{"n_kv_head": 2, "norm": "rmsnorm", "norm_eps": 1e-06, "positions": "rope", "qk_norm": false, "tie_embeddings": false, "parallel_block": false, "init_std_down": 0.00911, "seq_len": 256, "dataset": "wikipedia_en"}
Each number is 500 + 40 x the weight over its row's rms, rounded and kept within 0 to 999. Layers, rows and columns count from 0. Numbers have three digits each. The size before them is the row's rms in percent of the matrix's.

# layer 2 MLP down, 128x320, rms 0.204, rows 0-127, columns 0-39
100:549527452494508523439484572542532499558598490507474528447498439508489451477590451513455498442480542485472481549482506499
101:528525507521480442509441486469519476533555512485489509521573469549468509523526520460503469459506550470535595475505467522
100:477453584446495495526494487505537492521454543501459480526381444516510507537512475432514546492481517455566489506432467511
098:476406542565539531553498485486497483493473466468525504502543532508508512464437504500506510481491458489438496484467480505
100:534543511503475513436479529404485544473558472504445456474464489403532394517401491485508502427515529477507520450545425504
098:437518543488528494506567448472543468485485503491599475527418496519452508658480483502532521548476450448501516508475552503
097:504465493520503431458475548494512499447500449512433493572493497488494446516532458551502536583527506536455491491544465533
100:457471486533530443479559501490495485535510527497543529570600521598477508495468561527474537505479476504502476473484516447
100:529501503423531433483473478502519541493485489526506495527522510489564484514548504538491530496547460421553431418462547415
097:477500540492522439524515476479407487546519516499494517494495434526524536534463555516540504570421536527516504524531573500
106:433495505510566502532491516466576515503512467488537522510467480427447420467556542511533512505497503432442480554509428506
100:572589544523511523527549439457558524475478451483458560539530498560496452530503553527514497472496492539496452507516460558
102:490482453516484451514513498507535568490416541571412473495524458431524471503516482524545581487514541473528547463510553513
099:466434465503466577566513504458475482491458499497599529502499478495540473547474451475483451503541537453578473372540475434
109:536496525444550516536456557535512469541507454505441532472542489448487469507486449486546545499454573526534499535446572480
100:530475543531537510453558472511520473461498544416457489578480482439494492444477472552511478553501540517461504466483488505
094:533491488472564537452475480447521538431395518499514596551482429435500513487483435504495474472554490454579467531464514518
099:600504454524527507571562530556441515448501481472533508477530579510523473394525471512544492446527468519454567590534519478
102:391520587521527488480544507479539516412542492535472515439498499483483460549486499502462465488486571455475467527579478548
098:523515621454470469497512521589528558530511587585489492544484542469482472574461421539529551522518447492481523511417508545
091:545483417515520528490498467558529456592478477484485547467484489475510535494486592500570529421516557501560543478517489488
106:527424563492526501515493486584539475499496520571470542484440510505460546447525539567471568541515490529509454510513541535
093:492595504512528536437439501481546495432543580504493480518469518480450511515538499411501573461573453513544479486481436446
096:517499515512474544471526505516508483520522578507512532499531470516511426510472458527506446555421471495487460431512469479
098:544489491418492517531457521523450547488555529542505532538441469431540531510462502512464490479524533531515488509525506541
100:535393520454493462498476542488514505483412497604529541476439468514496493518516523554539564431487486443443538547534481480
095:490475536528551496500459591496493465547535520490531457473496507506508510488408518527518558474479512490564443497457494562
090:436530473469561547489529487459491472467542461509428510528571562558482477447466491493575432516533501528477445532468435502
104:492480432464492470502476518475537496515501435563402586545448555467503511517512523469489484546519523521477536609509486504
107:405423556455451489558549596468523461559496537531504481500531486486444540505515399511504496515495409514511446505509516512
099:580425475530513445453524465465528533523515481486491494521528504433599503503517464486472551520522503499459486459537511487
095:533494428426518484452522561468584472502581483463503527588491473473450507437495529488483472537585526554545501475482522538
090:511431513465499565585501394490480369530480422505573566527532517450495467526468463483555501465463550569433518492510450521
101:403480531596499529504498523581517493606434562492441495472506511501597532468497479531506501520481521513484431497470460485
130:535568508502482486431492499518497495464552530450444441450447465542539531538532508548518488538542558454475380504526466500
100:464467503514474473503501505418494517531476514547506479491508540519439534500472583475525449496526491484499529543459509472
102:543452510430435536572495534526477491493493524482474462431555424539581522469474456530479503502466457524551511569445507496
095:484513513470515488509537510538423528531474599484402519491496481485491461472433502504528500453499564442479481509535491455
109:495502450569508528579489521511512522483509585483497528489502538452540611502558500511503470480516558506490534478486392493
102:521479481480428487487478519471466577655473501540537550459453536473457495547549533517518497529492491498503495437491583455
097:506517489541514506538482573503518454581491543463520539449502532525504465611545463582482444445540507593485512572417553537
107:469509448488557583471572586632549432490529556444411542478460476438512494519485487500384504500484519461459475501500519491
109:496497529545427528521568493522480462516508568525533524448504457508455506431513492506438445530502442457538499514546526558
100:454514499547549474546511538483494521496476492508514489548488459501525560525514481518563507564511450519521494611568461486
095:485452583438529515548455525521430425480525533492513422424527530498459513487442491532503523460483477546484368487508495439
101:510539458506481498444523513524486543565549572550454484473543479494489528527445492513471460507454515525435493533605556489
102:436441520468423494503529484505526559525429511563515585557503449441473526507510504474430510479547550486498483466506497530
095:566488545489521411445467476459481522466573515423489497467459504530533435449483527521512625415526507492500421533479499491
102:443516487471557548547513574569423567513499457491484467498511544537542421525519464505524446600471538540499504537512505438
100:506498440527523428502541407519446473488476488545479462532510450486487511469484449474531402576452475460475433544532446519
100:531443514526512516490477482557506584484466490442498530512510522552542482526453493447478528488504452495454464412511531508
101:502441482478504507540467548533500498500499556458516510517460523523538444504497477478521527477464447532586566505517545588
095:491505523490467462506493515491459510571463450550533474531564536430472500495545519501440515498512504486471468489551553490
097:525497599553514475482533486465522534456530501411483525506473459425451482504472418617417586545557512416501504415466459579
100:492426438530475489452417481488556485505513508536503531512492473437575384481426516560413516502500554556448511462539491541
098:528505496444469538572535494425511484475530482514490512519506464544424513505482485568426536488551588497511546512536486409
095:435533461541463506466484493563507491554512497545512487528423464440531436499484503533531502389547566445434421474468474485
095:534472436467505502484475500482503528475485453489550508565457504500515539574522471422531449480567534462493541494479481526
107:530537564504489501517475469499522527488439528454472517497443538479460456440508513555490514451500494519500505441521588474
092:463492495521472526512520413506470521432495489514604493451418543535436557524498510509424483483557511552511421571513463548
102:559458497521477550533579459481556528518558525551481543415555523436490413559582451374494532477460508462440523556471436454
094:523529447515488470478526447493494559490511526514501453541415504468563497526497509494478514503571516509518491470455532459
111:480496425521450498531560461540476544518424494526462523477450517536500547502457534465435549550476485529488513501489530538
099:461465455493538440507492501576406495493476484477477504473457487527569530504473497515480483531498518492512556429473558495
102:516513481483495527498498469503519512482494412410475517522439463502555458508454506480523524467592537526431442457544474466
096:460446456491469542473516503434486564548513447440490534453517504520533494462517504531493465541536509540450482500457555544
096:502504515482508461515421503553478460486547492492451466436440548518511486524509460491463462568562559511490491496454501465
093:532472486527463532392554428521540484556408458457446508514477455581431421522508474446463528561531442515498453490479421534
093:549508484498530478524543492507515491443470500484414546451488459489521496517491509513540552548514489473519442498523537450
097:532502486458530498460565427468497503505532511462565573511499450488589486505490533555489524486531410552485556494555514488
093:543470506430548441499512504422569380478511497493551482528586463580519439478528513515452449527566497513482543468556505476
095:538530531475515470511501636560512541496470515533546490526413489499481460473540525466603534479495494444578516483490467518
103:534473530490454502439521546503515471459474490515491500489520534451491523418508525504495521479501457557497566473512469481
107:524524513480428416526572511527512556520500451543454470523575509480520474557511511524561516575519482530585553568401505586
095:511472521523538492547538565514528496535511554481468543456521536471501486527562480469479567487528511500554473466487522458
097:516493491499476531454528508514454456515483445510435439482500472516581496506465552503493568469481508510424460529508530490
109:521414527525463507547460551454469609538424523504473518507519479510541485545588422526542502558574516504489445513585448537
095:519505406544481405604463448573503530531457549458547528475504490476501503520498551549481548478450502523473603478490543523
101:467514505490510457502462547443572486444460549503530475479514565506491407549455561499385438543574421588477592527470606524
101:543471497538452487534474506543547565441518561578499410549529590529471488561482474522545443458426474474469529470500527491
105:590461471448513591484455496474586492499495529517476440579512488497517488460544459481468522488487510555464601521515541517
108:525459528547531502477488571510533497515493541465544514448527457458532506470522478595542493526581487587508474546509549509
099:494441457420466552500540502430538577433468473570520552486510553518527487488448475473522500519405466511509535451533523546
102:546428538538493544526527515524461515510583480492517433534495456505435465564516485538434504436515532520552599499483449465
094:475458553553539506506558487508508511513466480488530514505558526523518498442483513497602489438428522518509478499462522492
096:478495476458544489495480487483488495552503450474516623470467526494546497560517439499578507505494466460468469506563486496
103:456509490559534471479509509507518511527511446500514492472517512475562496557584511487527501441544475441496441476439452446
098:525507532576472447521494514471463530456488458500515532464446548485555491520472558564476503571565447494474487472474463526
099:468514525515498474561439545535426441445440537483587422456549543576556514531536487555553497489493557465498583434495498486
102:490460416488504508509485502530522434536529434490504558488507488517490545465501512503428516470491485448489489466474509467
100:471529449480458407447555461513503514457491545475475475496468499538468444517508465482453514483519396483539559481479524596
101:502519540514502556487498454483472451503411541524453489548520453448545557496562501480551491563476502518511491455544429520
100:519460480518536499495477576534463481494508494456497447572492496534518543496503519474506561564464454466531485493480480527
099:593566463538425496553499473482451535501503452492532531570464584473479509460551527509628494490481574437498495452566461462
100:534471496438432542445509492483438520501455480475566547456535522530539446510553491527518538484536454532520526482572513517
102:440528522465420478475524508416477502496516512450536520452599520529438429541458485513592493525487488499483543458537476555
089:594483465497453521444513475517487458415640528502474563449516493517562522536463476516582623527463479584439500484440478531
134:564512494450378470467502445510476568517468492498482512456450511533543510483493513492525483516570460565507506432491486563
101:569482460517430577542526515473481571504513433519492475552568455526546446496522491459527491472471487469488502505536437494
097:442470477509450550427503487516583517475480528473454486516527522491478407504444487482526556527566476499516418540546515509
094:482568569456500503453469432480499458530500477481501438484559490515429504560482487426439515464537514522511490463513475527
089:506511503489400451496488400493539449473437432535582558468501476520454527580472483507528614499464514519436435502542553439
101:413479516502490416581464444496579499537427479442523484541556431560497507509572513426454498516531479572529515471552459505
092:522507515526525424502535522530522501551470498458498508469518603443483529459485544491516510433472513537541566453533503487
105:485530503577546532482489436476542436523485511522489519475517537500457554445472489515443495519462520558492538449530553482
097:510506514475491461495546530509464524480485508538458548458456572446518504477492468490555522500440496551468553554422500509
102:508570521500481548444505438511556461470400555495495540521503496533416397502534579482502564503548474512501521512486575537
093:500503469564537468500507483521553476529482456525441490448468523478477421485442511536436499526530548510490530536453532448
097:474491482558439504554511455524521475450505544515475548436478481526513578501495447518483468381516519550535534579527514551
099:499516490485492463503539485504551484499418408525495512581554509478427518427515542456521543488527489563542561439504520481
090:490484477526479493499529516540498490493447510439510465480512506462524514491491486545517552505509557520483463522529522555
103:413485421461529438500417483517566502440474482530542460491485413521437419451507479430488455565525484537545488458514507496
110:492520415497457518474525453505511500436497455509494441542539497546497461488567538530463466519560538595492471566499550530
098:491492491488505430628443488541429519492453492496451497490447502467560509504585497508478515482526543539517468451410484497
099:458490486545502528529515514497465557489453440528551585445529542465513490492490492466524501541520449552464486581446401576
120:548517435518541509503464478511487489535487471492452511479504492504433492516505515439462519529525475472548482487494436463
096:489552517549527501551489442512470507472497463495528469499461443501472477555525522483409509509534517476583483539450513449
094:508548491579520515521452431463469519490534493501482558548518525467477507420494493519484530542481464529497432467469520510
096:532493508487479526485501474527495495514583562510563511600502465501490487457460466405552418482441496501497521501456541558
103:475518454454554464481547447475548470489501472483591498462507455418503494517525545487438530492479439529403438530455543494
108:532446575575492481571508486441477502558476475505455558512469436506426415497442534468509533648528563467510516441443437454
098:528465572475569480495525454518500566507485487465505528507467563438535520513503465509540515450588503541482454485517451472
092:479458449524541490464512542490588557520551565540497459519510502542460392521481485459520560549479493479482465533540538400
100:485457508459616451497491517497453520556483442534511503512499438525500619530443566429480479515531419513488544416503411495
101:501517467522479449520467473483494489511426476549550515458501480493508503546620449440476472455503496530555489530530497485
101:520525504525564487480476508509499500512502493434525513484618447537564497497516567450456498510425537491452515518545510522
099:492439540521480460488525509485461487527496479504455484498479524491512527506551479503481531544390416448473497463424445530
100:468478542431475466433448547517508494599534472488549533504438480492520468455443482537528525482498523522552468512464499437